python train.py --num_hidden_layers=8 --qk_norm=false --attn_scale=0.177 --bias="qkv" --init_std_o=0.0442 --init_std_down=0.0 --init_mimetic=0.5 --lr_mult_up=0.691
Each number is 500 + 50 x the weight over its row's rms, rounded and kept within 0 to 999. Layers, rows and columns count from 0. Numbers have three digits each. The size before them is the row's rms in percent of the matrix's.

# layer 5 MLP up, 704x128, rms 0.0805, rows 199-270, columns 0-63
103:551589529537496546525421565476456377508474464443469465443471505588567532432513523547423517447550484429488546459395479494520471484476521556518516530462528498427494387559553488560482470527541552
088:568524445516437496635523508458552558504520518579536498521485462520470518528497456444579535461487492439506558481589559505560498514576503551597439588506488447508530478509483544482407675501521583
111:513503531433486471507501487402536501453426527446512551500509559594506483531592563461444594571448590501502522523509493547424523473561521528533436559460516523413537511485399484435504475537534486
085:518531527482392549426496507506503579452456448484615517518511446482470506407462536461527482495611499419500409489637473483479524608467523467442477386531491491498533526459565487580518521492446480
101:575520518496453541535427476452463431607523469577512469591550479516518541512458426536586459548434544566482521389546497418492498524501578453457491539413511540443537507455480508437450580554465515
103:535460535466487538437513463443550540436560546480500512520514614539464434549452491520532405453404458481575538403487502519406510383502429505559470492589477453551413586438511488453556484441585517
096:531553489465502430543385591495471558440459510440507460471533518464398562482532505519563541511519449499532450507455509471429508534573538523558507561518474468464458500477585494566380562489535569
100:465467451559498488600525541535460471487419606476472489506531442582487583430572446473585548614471534448447450436468458415548539489499488467475420512527498544549449319527480593453533573520495513
108:503519524471433510414447461467515527492506447470488445469488445637505521503589420523473439463564474499554419564504509558499469560495452574520541573466583474397469547596565463479476503533555476
110:536443478536463484369527481458471470453508541429518539489494548456503555466477382513420549507435427508560431449518375533500509491563479424487499557512516458417518457480523492454481547513547514
110:589538535510458514491570496545500501561523524545489508508518448500503462464427543513510593508414452575478452557496570504554457478489518389521375528487568521499495494578488415548503563492509611
100:582498547538546497570493526522551442501475495486507582508476436415460493530482332421494521507461578425489506575528472478545526463402549518441453596536530461443459418483433480578532582542568444
101:493502577476484503517550526554405614583500479542530499558456444578503626518371422526486549519474486468588560518483558480450441496440470517416535511606497498600440509486496488410420443529471480
100:503605580495477517501487563487482524521459565491455554521556585504433542440512450444471489480445467419503540516543512523478464483447528585505553516395510462553501371433498507504475452452513510
095:618534481480410483499545516537497553472474495488512497490520417516590538520526448594567456536504444495515452499559455573461521524600558440503437453520467559536390476512533505494483483382498485
100:437556458494533441443418533431528386408500511484415557545448526484538397436499532499437546439458512508472525476450498531501420503527584446441566543488590563623538545483452589507548454513554535
097:539457486486393560490556515486404490518508465421530443496504529562501518487582469505545465465430544482505519636512475528512554538486552568519510483431561482448427433415567528477491504458524511
098:549483485474476582585529469521504521525486672468534521521409468609501545566420376461466482581523514500551519476532499427416483443485510617549569473497529439558457473559509489577437449489496546
108:519455427438508514492581490504499448506542578519507481457561522533554500459510498476511526495492484499572459589532455538502523398482525503481436497508522624495407410434493535412482483488589561
095:441437514605505522571454525618528480548518507534476504506481510489519516501402427481552437492565510504334525484537558427499432519518441522424466425526455510593417509523517528583561417479685423
107:498521462405538367554534486594506391543539495620530554423561552542513540531526505442378528571481487491472480506471466378507512517519540497532488483532420437551404480472420483579583485473502484
089:486500519421591556522512459484474493507468435342493450520529521500498460436523496484490421507493503488443544534476418559457457510510449470519483519485560488520611417529461553563484482507466500
087:479480532482585458531523519538493544507448555575503452562539467528549470478446428429469503492333526517543508565575488499433558393429515526465537456397516412445496622501416545478536532584466554
102:526441469390531542565488515517527554563444534531489476584528477450534603489519518544536497402466501553548413504534524483462452476476471479514517436447523438475469519550474539377381466572509412
108:553475388476461511632500535469444456442531506534495530550484505483466376453518445496452535583641485460528560474505485477534487562484545567530474498487574491548504445505424430554504448549468558
091:511464435512434624504546470417493523411505365454529422542490453469480475442463604513473423449482471473429458603531532500459494542535447491494447521503500441503520451493495447456553358522429474
105:592468446541518508551486513496504559592564552485519568539463486510509482450496487503538554580583435482600414515470535545480471516547487497484464437550565560518402526488472381557434478536470531
094:437492552454463526535468412523492461466449498471439553437465516551493462513703548487505565516505541541515627500554516464443526582511519513407513485512510567490512527568434561469571546484501540
102:567450491515502506571455537533509567467490538466460525514496437541481504470539550321472548618491529459457558519540471496506468471583578559451410418535531602471545441443435488424534493456478453
101:433468558445470480508630410469510508571553528474494513479488459534490446533575584580557390491495519636431432513458573523450508531528501517485505396498428512527618475495457530492472616472468470
110:480557518464524522625534499546555522454558414495519390559532557492502540443461503534611440534556460474455507495450528411566443569514530513513627471466474492518552578494428444521513409547471440
089:505539491560528515537535458537525492520475439519556461516541487585594465592510485601505480514479504511486365563531505581466535470519546557440504544428589479474448494581486601518399548550493555
096:525509410551535463548509576476471458507467481468527445583412483483499528455505513461410520541535477469497497473561398483603487531414515422476577471472480438573472526556483490451507492472563493
101:428460547520427509537566453613479562463586471496569570515512498573509469459457526515404564407497463499603453457555433530497453471536427487533477507445470476629496577457494536481467457492509500
109:469456490526475516566451467425577544542491518548511578420552524472413433514521527517549597438501388520561538527452559530512512538408477542481395514571430542495561443544398434466532566453576512
110:546554503503538417456482461557540433379506495502486465414443519477505540461486471465537428492541459425489583495547478537489470490575476554481525560452422504480385438471542473474519568533536490
095:486448450550524483466563506497467551477471415474496501473510492497503542455453468555465420460373541527430481496454501579482509470524522525487492441524587516505570509485473540451536399452484541
099:622531470481529482480523557530461485480471451533410569511523459530451479544476584446450517454566525526535421458494533597460537408452539533485402536556544457439593504583556469572460602506483455
093:494460487521551547490539499474487473588496554630423505496547505490481545475507499467448583539460540521459546468461400464522520463417509470425545564432504415534546487421408460630539561549481529
094:428500463517521515545525460546511563511511464500522482505468542562531443535492556504353515515580525472520433574511577483556464461537464623450500491520476507535539417482504412416509547522503435
105:524576424432518540512587509538530513479539532423445450477520495546506506565512498481528378516440505564482566547612389479482439520442461566560533460496515527531512506349542526483491490489567493
092:554465574526406515547470623507449448464532490498460525534633462538466510478420475472473495550555464445493448500598509565511503491457481509482353484507581533511470514514510541577558458387482503
119:440593378412541551444518518460469429430476448575504483462540565506506476519493542483430526389536488464473552502519446574534512565561496594507559497552483468498434522485606459503552437468433496
098:525452569540503552503433555445456454495573510505477532442532521482534515537404523494462422513482532479510455475540508478565451443510416495465419471484553483507565526552508474532350419497512574
105:445379480466483606396518435587495538510480516558443590453512471504490500527473473537528574499573487467539444488473451514465452446469496493538535593493521517434454425550388482503421467498522519
097:475462620585475454538502505458571563414459587496526490627452512514500430479488441551531500484498506413472526456539517493462467530506516498552553427588506473534474506563459546484511474459566502
115:550440453500529467480514505485483499410446504445498523568483497467522363555521503450572487443482552522460466572469447462517506513519455444426332489582380543510532483529579426462460541487593521
104:505529589516531493470432434476505520441419434505545474511498525514565642491546534455567507459441552446535475493536462556529464454442502534446557485415496476479551600408483501407556485506497503
096:531480443515586422481527534433511561500481570599496519423462532548517398506505507503410430420538465558482544481508529443530523528556496552473534462541508472523553559557582584492483510472445532
108:434543447470485429562507452593539431392461546449496472462526497480465585520438533523474505475560475492568475433546551472393504542523555509500557492610424535457538487488504477566559493515538518
121:491481534556448517544418502402438538523497515450520506609530385526431624546495475443612510557473595489520479461539464498554431534565585504549488447436569541469510509505454565535437511460505509
105:413438451502511469456516499471575486525583514516482515455537566563491447623458580472440582547510587501439403466497442480480461443440509504455516504537509537537452486591438391514549481511498451
100:560666561463483496513463466509510427515498504489439519514521561510492501537378508499433508512510519442438413420549434502515547466439557530621540529507566535497490507390402511568560484480543531
107:519621540441570566547504487411542512497489497501559500625535512481535427584469481515496510478466467566547491532575536449400473446510459541550536498498489427404479592507513544509541530452565559
108:495505652554517524454508442447470463417482522529494530557490491531467580440494538522491548530551429474502583515522570476498489488469510515447489476481380588433450535565533479476477480509543556
100:490497505559516582441511540468499559596478494543518518465522516528473451478526405516600515439405571490615467555492554495474483509525483506401488446538505368511530492527475591441405474534559497
094:465503562545382448419537498551510461452618516452409488471442517537434486481397502497485441496487567472451544479383525547518425506487397399600436437585473484463603518573518500535566457461477463
112:475517530512546443547477480570559512458498552547533478449517548533519573523492482498484518540587505494445570497531646443496494443398562603529528494463526478516501602484471550504582525474498461
100:497495493480433463437518516438563545471520473417438419492535479618492453499510582533497502541454519524541496423518586490520603500496511488379440451488527571419472494522596528470400540604502509
099:424578550494485435510539598455481533591577467480430417449470487443463480502516494486472420519554424524478540419518473452520501455504498478568434457507477543490530422449419369568445510511452488
098:474533497479544399351505492548556603564449449547437478550476483554500486519539376516464581631431431455570460501456465521429586449518526537457552508459546473514535507453470482441544547526539545
108:444451540458513612547549463480452464585517437448524619493498511591461594518556478444419575402527562544522545489590478541470526453482436504476501553532490520468374485497472481528573495523459511
099:493419487507454500589449518423541435521442465430476504437462525500483522519424545507456429393478437587380594508479492561544518445465611462459457495467449473498600420497534548464467459466558406
095:368433500437488490437474495552454506449541558485543431502514399468552451471460425414583482498567502497530541520523465597575478467404564506654492503437479501486443507510374479496426492509493553
103:475489420454451505429553505453496487372505459439510459533515517495491477575384564539496463464473430405577535511560510443502553474540420473573526549453546466431494386572531573448463495539533511
096:527524500462403570546541519562513548561523501430529497585482555544438469459601523472494472629502478473570486526525441484463534466480505427483456465380527535505506482492449465597411519543481613
104:612427539516583510421508472584548508513498516519486570557506443467527428490531403524530409467509528481489522490485463437455566489471505417435452576580542448554527463529474482587493520598538503
102:441440554556485599519499531406492535473609522465511589469473528518515427452474546517428475422444615501529478475525562534522528469423429433543527493480537397557406583446461525453510453510525431
091:514565477443630538476438462416561530570487523533473518438530543439486500515532419501478535422468507480525494515451562536425561460532548453494559503538526428567513466455447476578465471481486467
105:538452533470453562470551483662463586436514520568505455551557470535499569421407445568549490479563538517459500498492465546444484477581587520511489500455542453532475519545513564467457499464562554
103:555553436478413517519499586507441613424438570529422479534488533553387488449494479601525528534495588490575476481552467442444543386416568485418486483475563460463534514493500553547449519470503468
098:469556516428485377425474541520497477497486514458479490538451523486497536475447412428525517413487502562447550506495418573515582526519436546524441405499466563401504493513503427437444572502451475
# layer 5 MLP down (transposed), 704x128, rms 0.104, rows 199-269, columns 0-63
105:466509495494502512509498442426467439539502460631483508417443453513508548503504413443448523531511472506540499608452432429563493469466514392530476551544498480389402463536502514544495482337444470
084:508472516560594480409489425488546509523492421494475449479531570499659441480567575553467516516460531533480415487550482482502455494516464523453515477544448584502449461565661439506520416525487484
108:544468560491462487568488472545380466398566521544506499466570525516482505470518505378467448512563488522434508517461472502653543519495484426508403540510424485469516516392599528480446529468440526
091:477491547465478494489489563499375533477543463537507607436530562447453541398493443520505494517499536449546590509443552533499479489416518475507524473491529498561550573509577555495514543465465450
104:547461488465483397501609437463457543440526558428480571547518509537501477493472594458597522484582489458538548518433466448554495509409543464468433502474532460451536506477571559526446538516433472
104:506488504510500458473532497579506538474490386447391593604523480476482491461557557408489544440520496450426563534476474549454465444483453483458528533505473526454548493533392529554488483504590450
096:520482557548534480491564429537473545528537489442542500410498495489510449524568476429435461465414497442499465473447597535620494559550425442503519484483456513515413481501631479490579446423448488
100:380489523543476507455471640408475493529499492451388496542553486559380514510527548426571532545459522493489493491452428452482513503519536478460427507454522409464537462554435475601514567495558440
106:495508566427474501557479550494436423565527495399424483598483489476444499520515441524542499508508486461624535386466503463625524480555554500526541523517519484483429556530464551571483464418460488
111:438504517460513431482467516461418502554543573391529560488546594582512470499562500592545572559530545500543549437500524529528460469463552453555469542355523465546459475551482455568490468478515443
108:474472406569572589489598504440422419479564391461511542506570437506512450557546481645550522475501467553573468496528550459474490505477525507478520464499476479527483521498528480552483486470435448
099:519566507475494489520402532465490525465458496488563507545486522438463517534475606421466499391495458528594531486552487477538488470554605519429502427429624455457547444565491534502430487443519553
102:475493443555513553412461537494504560442580454524509574405507527578539447538520550475443470531463438568486518580522570447568514501583441385553510619523538489516529536436515451426538500479469503
100:465520570489522558526433532492522497529486521519434428587456522498336501467563489496543505410508460476515581564504459500446542487458537547454516485491510471433546526485451430574481528562527604
096:535508532491416521418475485495524519463482510408485562539533467430450494528456449510497507524488444542524414473498590473504464396444490587540481497527542566487459483506436506473490510460477611
104:508439425435438483499433553546402542475547418522470414519485474569404496447666615521455430409604503486544444489547481549500473414546424581502486480454486550486562429524439496555492532469444484
100:469534542529586550472459544496479478530510595453487484449548555506500545480494465382478454446525478524500494445489552439485487509567520521500504456559579544561545470536475513507459482453600492
098:517568556458579464456464437472426527505579468540530481460438464506479492502509527512340389522589493452429546503493553519522442520490452480533518520483513470535475446427538513536520530491477522
105:500480496476540464513470510580454551428478510529516417450468513419428513496493509366451449531531436499402578567542463554561481472479527569507506438453514552496406449449482544624458400499494479
096:555494475466498570483550380587457446454431499494506531465509467477528420509541559455484512527457592543430542417455434552499445373499403526518478582487469460509524494530556513504508500567517511
109:467562554597491500518468487496476560522566494432572616570522422503628494457522571530507576410490419516499529476521500531527513582486441519478427525577478478489489558477427479511457531575485433
092:567472490568568498475503534533516441557544520503515549399498520557466495550434519374491445517546522554574437523414505576437531512524536549477403490525546588521478501482473455539551486436498412
092:442496415468498613513473529577529552462449463513615566531529415490604485577539524473532469457489491471511396535458460448495514423494519469557497511537623318525503515508508494453465483547443438
099:436459491458552535503438523520526547456446533524446508534567562510487490606517474600503613555477530475491578512508502546451517508471516453607353469556494444608529509538471531495507510539564556
108:525550390496450514552509583425495533488579489556437548446420471543487499463448386561556524477473599459535638457533554452478486470488496522500470536536496508517490502476461555488489515586559553
092:454510437495500459460496480562511491472508495586541522520538478528566473479562495571531503512456498387477472592525559506525499524561459454516589548629470355520579522458550429404585455544575478
105:486534434491595485426489442448460462500546488414510399457497570526555506519537489511480557432515539491530576456478588552550461523442473486374539522508451522517510502591450508520509564455391547
100:530501459511521482465548500617510545479490454524569531489514580569571550440547443568511460513439502532468563478480525505463475503412457467546544482537496522535467547537487415534501457633545485
103:443483491532445417516428552483492523434490482479480366548405525496425551398499445430494547485570559507502550481478510523508471528521423518520553477393518624508542437498527462498498561487502551
095:524475606484582471541395470541654485467469474508499476516520387513482390506467532559484492436529451606465460477563522576460403532526582503434498415560487487521517502457480553450534547485445574
110:435548404480516494508544427448526482580445545483541413419527550497515517551515504473602553440562452543509472538528467568416494467445528619456478461445482482442432571472572463507509490464546488
086:499496575524442484460552505570455506478562501483334509491390549511265499476531562439468535494514552554517486527468495533462470527485457508517480541482460542433481477506436459509513498465488455
100:544582445462467512547564515505467456587485453445533529474554556450480502446559569566492453499551580438553562409443544507457542484509529498614445510427435488441557471483386546531503394524579574
101:459489475492449341582534412515629424457505448468529554468389566516540523457504445428527513457456550542467515509527453533548589553449579602523473526476483499436504572412416497490489456536493474
109:433414553507595422560484567467474542479527421469595532426481533484503555430476533500514510458503536450507454446538495560378501506542508460542530591464519597522606453565386486521555510469572516
109:464524470396496432482556570542465530460546523509467505501447412426474471444502494432470499564573475529482482542476548513489426486507476440543512546435614389538464503564496475468568464495511422
100:471565557430489506442429483551483505552476523433523508430503433426475520557499500409504521553528525477425566455512481552580491464457498468526458410538456589481585496501582420458458483581500547
101:549520543474513381484435472513490462581549439462457489516443335498508498470569500535419520496501538551471485471480525586576540444469456556558523586508487505565442453399522510525575460507534587
091:475519442440506451496545483617465479535509473465583502513410441526589498549512471448489437492429532520496522588506503461517474493524442460591471554503475655541457586522533487518412406495436521
098:513554469520545571594462480438522546460503531540480494448604456524556374637531568472467489546581451575480543495484499508498470497440471557428481477563479467550561458519574498388480614490476544
101:491514535559468519519537472444610520445551538403454597469484559496516494482590528483384475471547599483421436470533496572486565555525516527410476452523516543543447515561505517489425514506506476
091:467578462500443556613476579426474562439510566512406465445506546539383495556587519435444505475562571572533541543531448445457463440525570534452508463448475509488509457512442473502520553524444546
112:582421513571581499488518374517509451490473425606462483493504454478538442571550513506461375484537443470516471441490500486602470494544451403444506502512515433462454511536548582504516457491482452
098:459455477509517661533515426431497532518518547552528455440515487580470612502491575455385504452473521428382421518458482486503473461474558554448412491552448479538492458486471537399450548488573626
105:504486545522509420539551528495478542412530571489381398492455497506384453517559467553525539476494569509526480494516555486430515453500391533613554470423483530507531604572518504416474504429495488
096:500542463516398543439485518517614458486486464553513539461475410443531511495468664445586516411553388517524562492506448487543364537474509450543518492488465425501478483433451432443468457564543543
110:419489516511580503573378564488492588443530396516527486491491497564527564436425535446574468508490502521501497477471522507556498548568509502502487534492480571459504490488527495392564395437451416
103:555492503492488431530538514537483532459437479552583535529470451427574571514499457408504449526650548489512608475449489553519532571483543482494464429486494433454449572470481559472474491526455499
095:531551578437478532479491450531458477480519479501524550507492535439473539511493508561496617465458538470533471478491472430594472457543453450529520418487448616546487446464445514561530531515489532
104:548589532569503421448490432475460489505585568534525526425500505494482476479528517467501523505632515518414414482564531580483523513577467421413444476638624566450519521517518537528464520436479615
112:551537422460503411554512474598414505543518487498456515538552568499440545522459504498533513545523463502558508591484449516457495460496477504555543472420534458478551501526519566527540535534537525
104:543472519574535471401480416551507428486483569505524484381395563452555542510508563419559533500587479473436422506439449480580545506485438509501457529446449495426523593490579519507549481454483525
100:513473544439446512488564594528519487560538504432497509413474475506488503503552545481516574546471551538481484503450515482408616447509526450577518461420427581505543502469516380449584483431469433
104:552447358454503458562542564525491526467479605521494546465566541517432435420461471551483498495487540544503430528467610455555480464507525498548486516377498523500573493538503528563446450485488597
104:528517516469505585511428519538472469542560516505508523471485580472306498518632560445476481522472405527540463515509594489545570516493490509496516452570435582431512531416521573531513513456483470
100:561523603509475568556543484586468484470452451579566506560514514433561524554560470418505575417560546556521512503517553545459519483560532481551490482432462470529553513488435576504476568487527521
091:471442526579420490405601383496533435494536504470386479427476581531379511443429529481486499490487549460463558426523508538420486509480539415527559517505408538479497488531449493496512518411492491
113:453472523517482507512504519589535561430499489526594417503579575511517505532486570479485563487571573357496447478553458481522533524528442491446428496562467544543555443472589524457530486496545570
094:496482488473538521479549472543541497518601491554489549523525552541577429461572481405463450432580459432582458444440607551558512605496530500462476449476447597515493397464490509510576497426527464
103:489439478559471474421500409392455426498465513474499603383492528645497512516498548607499503553558512504447419390476547520518512490448474504517500553452516400467445541489479532457466521551510475
102:584450518540572507418550426499543456486569511507511505502525541531470500394603435466483491592541552489453507488549488480507541346595518514558468471543533492505507552496525602542547475586535623
110:482529521512511488539530506440510543515513475486590459465462490434581454511578501504422514522549520514451503531479505452540448460609548425518533437468533528460425501517518490418532381410456451
101:639590502486647488470490515467508463549486520623519550508501428501561468533625439507513576560487495438525490468409437529574516520578501486444486519558555501541485426471603570502508490539495449
101:445447522483539428446557472516540535453551517587605481491551446468522504432441422496556473616528429496504497400494507543494482507557518494457510523593553527420515532499453562504553471474561492
102:468443468433472482577501517541555398426438486482559478537577502574520515493397490451431588491525588492516491491470497449417513507548520546554574425539519425525572504454486508522507541543523480
098:570472650471506508438449388488561460558489458531604475478615477473480499390512464492474519451467487530464446502537514479479529533506497531537483494580531441510547541475492600508507474475531446
105:544593471488571547595512430383400505540463510577460416481545481455439548561501472526504494566456422470496502434513522572504481446423516469443498486514507584533509472541468534519517522526548545
100:590387450501476603501528478525505466608381461518493532513537444492523422445554446456442429433447507430489381427496531464515471580514514448441504516541511391506530531554514589574400457438508569
096:485471537476485482505402603530534461484536519406646520467537503509515523554508455506564513474496553513425523466473465594428617474513589594395509436485549499462481406513464527426517528468526484
106:449452553433428516560555489557597531524451596515529502493571486506508524441533495482509529507459482428460477546487520520396456536576524465426498437479519513474518500556486478498462500490588462
102:518449583609439520543490454464527561472462525444262451543494533488297574552515484500474542496467529486505506528508480492468539479476540494548454497459536517558455487541510570473506519451549511
# layer 5 MLP gate, 704x128, rms 0.091, rows 200-270, columns 0-63
074:426414477501572539459427520548525458486500433528543551509562513538498443501509494562574503408419535584548497591418465613487514451453417519568454521548493457480491513530541532451495500567419429
121:410421486457386521584539483509477540563549470488486453406567476579461528541569525479540604559511472497559422520492528510447524482441447445591513484529509586519511384553491419448456361519461514
097:456505483472509369529506478576505538506523446447421419514478510568537483417504673593541475497479442514506530538490495418531427517503400489550595478479434556536536591498547573513422427536488499
091:411467577502462580553544553435514527476569515461545396564481582452558457457479497476469488565598572485460558484501544507428534472503500476465609561544450451576465482513426518525418518559545520
101:510500453405582382433513480510491456476494563510502512435495506466426517443427448371448519488432583467439481474482469562610482429430513492472501515525416463499540448493394464511594543491499454
085:450493620524520410602491517547450482554456521438534494545594518442518512454583524470591460482474530497469473573389562537539451492577544581469490547455460562528561503468573476469567437471509505
085:354502455532504512457496389446528525564529454494522509572476472432602545530481537567553500418532438479513547496467558521485551526551461464596471483533513500400512595484520499481554464486559504
111:476477527557447444508476436434496434395510474359540400432495487487468481468494452542541478539456533471496542479581595449449525460532489518503504462474550573480584575476572558577526471421525497
110:494521523502488432499551507524518519453485476480440490498537636582503404351482489570443545507514531485529425538529544473522467500466548563660439575468528507492561506534535506551553548443476534
119:454441525502447472534586500562514492505514601401500484505478435439476458533474464493555497507490536504486515569521545492480508533548534384417501504423469516501520422492557569544574535476546599
084:490459469560514561448468475450536460463597445574494551567569500472493500420533514487496508511516468481518548482494491608450506551510500497617483464523536562622531513458503466485558507442507568
103:534431520513505469593548440521450482488432531521468589467562511604502559431486455440435606501512525443542593500558571421397457447503480540521561450575534507559462548555515540604517524421405502
082:498414441525491456496507444588512494519534461603549498469418547489494425460557535591468485560520450500587458445578497481505476474514506526420498473523517531559579548516390506524485489500516519
083:494441424475504500531480546386464533462457500416514426575511493479466512468501501493454558527561505442459511424590514528488545576523403433584392552530491467471558542529524451524544569530508483
104:530472522572501501552500404573523437485517499498453472481428558481458496373484472525442572575549410555437512504429511470462534535495486430500570522525416487480511563510503439575450542562536437
097:387373503567483448571471464514487494414524495458490568533431474460484401453454547436383454447505463501500539543506580542497495465509476449450552495663559511562554577530429557518526570527548516
099:435565445505472409583537532513462457621441467535440471509398485511460463437527485461536532649457491484493478458541462473506463474518515492510569346472490534505491549511581543560540488506426532
104:519498536458509404498528480434426448463574564459532435471496495495499478389631478488540468571474662441462576487558459528457479471564413476510544496450528572423540472480480513422516497475537463
098:626436555463401475522616487462495514421530459498490471558452464508503399463450494534494459559505483451447566530550498520515502603524479549562385486503502574487488419573583486525542458443534521
123:476495575509520492515554491494474495410510479586437533460525533645435447482569475501460487494608570496520496443565590530435443505476508506555514520513482531594491480559508488445604450498511538
094:516486453530527543517485471600582451599565653531446465489543505444473450502444484515545435586537491463458516472390569470475497502573462493482476516506528492529557525412453417559524468470512545
090:445419612591541453546508463583391479480508608440453497519494496494477496470472484513580364512478561472604492542488492487399454487413548495448553513511533623525484576481499559465502464521499496
121:521505457436497494500546427491433483534533529450480492517411543502511475495538480453537413474448531541541592525468555446497428555510476508459566507533455488428500543537429449509589473393457519
113:523498501496435550485533517557508453474533603451478445598417444486469477517567485525487533478472462472510531365508502506470544504401600429430511511482511527499579480567476478559413460434560506
093:532539452493478513433559466479493503606591488593477506380504575494438481467476507501512469582453511448391525497517599460489480482579468499531549478526544468598528570595438479509449523487497534
113:476462539499475378469500528514462399486500473456471452343433544498492426454559514579448438397585496439487553463510515499518452513481436568548533549454515517473538461524464455481568457412559507
091:471419546533516520555512426502470567504499524485497474551409503558503475571576566475471520555476489544538523504559541535433464541527475480414518501447451480468431545509451610423500403491509521
099:518455564570482462468564442547449445548463525412540442495462474527519474412514511576484507471430533472533506577453432515534553551489524507566444523497484555549537456494420431506520514436594504
104:515549532481441490481668440455486506520599552511450500486543529514465552355515600466530544459451549531487508407515525521527484518436469485539463595469421444538566521511481465519507507441479542
116:557454484605428521459479466518477533525469625506497378493471610588489544480574506581565539557464481508537480495490462470423461448567489417449532427570573567509513459451361547488397494462527532
074:516513473502620486543478592431562511507535495621561509506527508448534452597496431470503523566534451561516519533542598425567591461512522519455428497527507447633504462414614470458486492528468471
096:452416562487571524545528543511442522516505552489492477524499509532534507390546452424541493539594593497570511566538489484511410514523536533509415436557535531425433471452536514526424436464515550
105:584536482544437510564446471514443447443485556554463547487505492525473456458604549552479564490551543483554401453491474446491465490426469428580512545533518538558540441440572524546441484489603439
112:488467538544471549446539471610463558508526453374406404521424516464505522520444544592526406453549423544500525500412490563455448521523486500492550556547475527415519555453453600564433483553570561
121:493470465425469481411527521453482450496566559627476494413550596452454546447560511463497427510574534529446527541463461433527445486484527485577561557417593542481525559469426465530559504517458406
092:542562543474495515562585495405439432537588476532497514469432406500509547441515540632507536555487537552402505472512520393621465448506452548493591471447512502538623420457444463500453449528524490
092:468480502492474423389493473627549531514543509510442489471524492412461584537453579542485465475538430545432460489396567606400572442487586557528521611507458468470589443469502574532483478434495538
082:492450495474527513423556476536481479501505488581464427512448442511502471595462456468477497505570504464645536526560474532551458515497476571493449531522537547474526486448465585523470428521515492
099:564443582594456513514532470558502520564573509487449448553407497573446464414474540544519553493472475417562390543525530507508461511554490563500451471493526609536567426502471409538512494454497479
108:559540503460498504433564511539556395438469516501447527382448534511468556409478532520440490548528415497425461436512465505493484475552475521524517583547482556470481464520543445462531486478433540
081:479437440554502467589501510573459524443493451464532583420472417498532455468522444507505506444452497424517554580491505521552529605461504450464457436460456454490466431515524481505563518505528496
119:552432464493569465426588445536461440474511536503463485448474473455506545467495458535507462541545588523464455485437447527539486389564489545445464486602410552430441445650432451574430454474483479
091:445546562460438422393631442515530467516497511524474467548533470415490411596515491392490582565511470452485561545598453463477514503547479564534554483492584505485467475534518518445621469573470544
103:528486550534559469445437567446462456497527565397446526465459529464454386543481548436553486447488481545440569534413511470509477517507449434510501428620563507544542586459557447478452521456504417
100:536479577533458497379517497512519494524482550558465488575456580522424520554560418438539520500461503546461468509524400608571519501498583448509451476476448480521432457514459501537564373370625411
120:629438503467482447533569455469460400479480482466470515500496566532466446461590553494455466526497522534449568501448489500449491464493512457476401530473440545455493507543510417437448473487554521
108:487431546574345500527519421508405474464563507464481477457458485568449534517499491538484564503542628465443542561435522567365448487563399533556528483480506531564484543490496500413435368487453569
093:487518496469456476566567426492555530521591452519450517388492425569445441531512508574484470545538516515381478418532503447500475536459426506465587516534487511576431549472506549421463423487555531
119:501475504518374513581512357450403462516549488388518488487448433517472512590467540434560480522463634484500461480512444566516423550525417489458517435520493553518446450511537576545495422503525498
124:505398504560493463501539473516519445532647573537417485409475526558439492571462531484566501514537458442438590508498499506517478552508454547625487472569382509517492429466538427452520471472482512
112:454535555473442497524589448494453486472484481469461537463545563589411468548572490493451505434507600548507557470478501501493519555429467525424538555594412539495519454487525408475573455521597414
095:523515536621505439508378514530493524469554522471492436609504477448503512445486426544593401502592534514453507512507506491485434575507511542464437533499505444486530478560521487488456359403536526
105:534413621563475466395530549525457461432529433532524495545549527516525460556463513518464426508540519491419564527514444560515488555507419450535504514607521508578486522459516451416584525445409465
107:543546560544451525486440502546461458468576516550468523570482453456369500512551484426503543412574541430567577473551593504478417508475476507458444485568411521467514499491495500530541451513548528
091:432465550459479361441489499589478499539558611448453489499484572538495592510408514452458402409514546475453490392446481463409427461424495576519510505477545524534424527387471463514414501443492548
083:550414573550495542558572464503399510514437428464470475436525582513456556461525454531567469603473545459509484505496455527423392489497472543499609520540469559478384481510426497520394381540489494
110:470448529557495449495495507540501443487557512482459518524384516397459460515479493421486476537483452467514580499496484455543484456452454504502469474614473565473440435438521579460495415394408471
082:456401563559499542430448462477530450468578485510451524569604560564461476526541485556517401539503479502475474588437519542509476507469585527351434558483521571443600391433543483460445559501570500
098:396453542528526467453515499537496566488579567501477436543542540573483530449464537490523539494381509476491481371419547580493519396457525436494453538525503490399547452479454434440461469511514430
095:464483498502411472479553529518502459573442473429503485533491475483445565548456422549518510556492503475554516466441460612596566533450438480592466563508611453456470453554480502482392485474465527
124:548494518575421522528476449562446478544550455449469495613503622453412490507530494542488519410524548488548519442495525428454404464514413531516520562514576526505436524481431527463522543423520483
083:601518432438496497450323518426558448453477485499464479502505477520429467483536546499406543498446493568446508423563491598539567453461435490431451382473466517544573536542510510446451519465505402
089:491547555449439439530540450538442497572458568427543358438433469473476530490603542456513581511557590518483438522467527545508432499471511423547549457475498459557467453499404507598536493505455457
118:572501556407485499477566455615531537473556522496464537548506488558455458441485486570635476425518420584416533480577498610404502461538588530526528537487415568466429556514474480592495466408469512
096:411558465557476541499518448530495497551486485521469469513548454543460574411550443483427577554455454433576506506534444445379511441438454546554482403534485483530522480421414452559501444508512476
099:456469426558453615530467503559458425548500507544459535496489552463504486495532386483474559420389577489427521512464582515577469543536560407574483460473501528512513450460459518416550519407533433
102:445440580564555485490425430465546440478490545570485463446521621564495479458520522491485645572454547512480523504494452469463503528386504483479482434445636567484498535583461504458510484454486509
085:470472480545513482444537392500517557572557573609500496450428637492514503478542521522530483544492526572469468434351521442457460547436447530498508492574429486492549517492413469513517455601582440
108:460511492560489427495487491532494484416523517355471434492449547467492466518492562531484474637475504492516506532533469462459534508466510484423510504465442584469506497439502511496526472444546529
100:508448506498409455405546428498473417611639440454507554485493458517543481454496479530515428543548466522438491433496523532462444519502439547550451528577468569488488531506509504569499519409460483
097:463418520499396538523544464453520510469552533528548521453453529552458497559600525530596481530484539535504496522578500525525325526485519498428542532543502544510552534516438507462526453464509463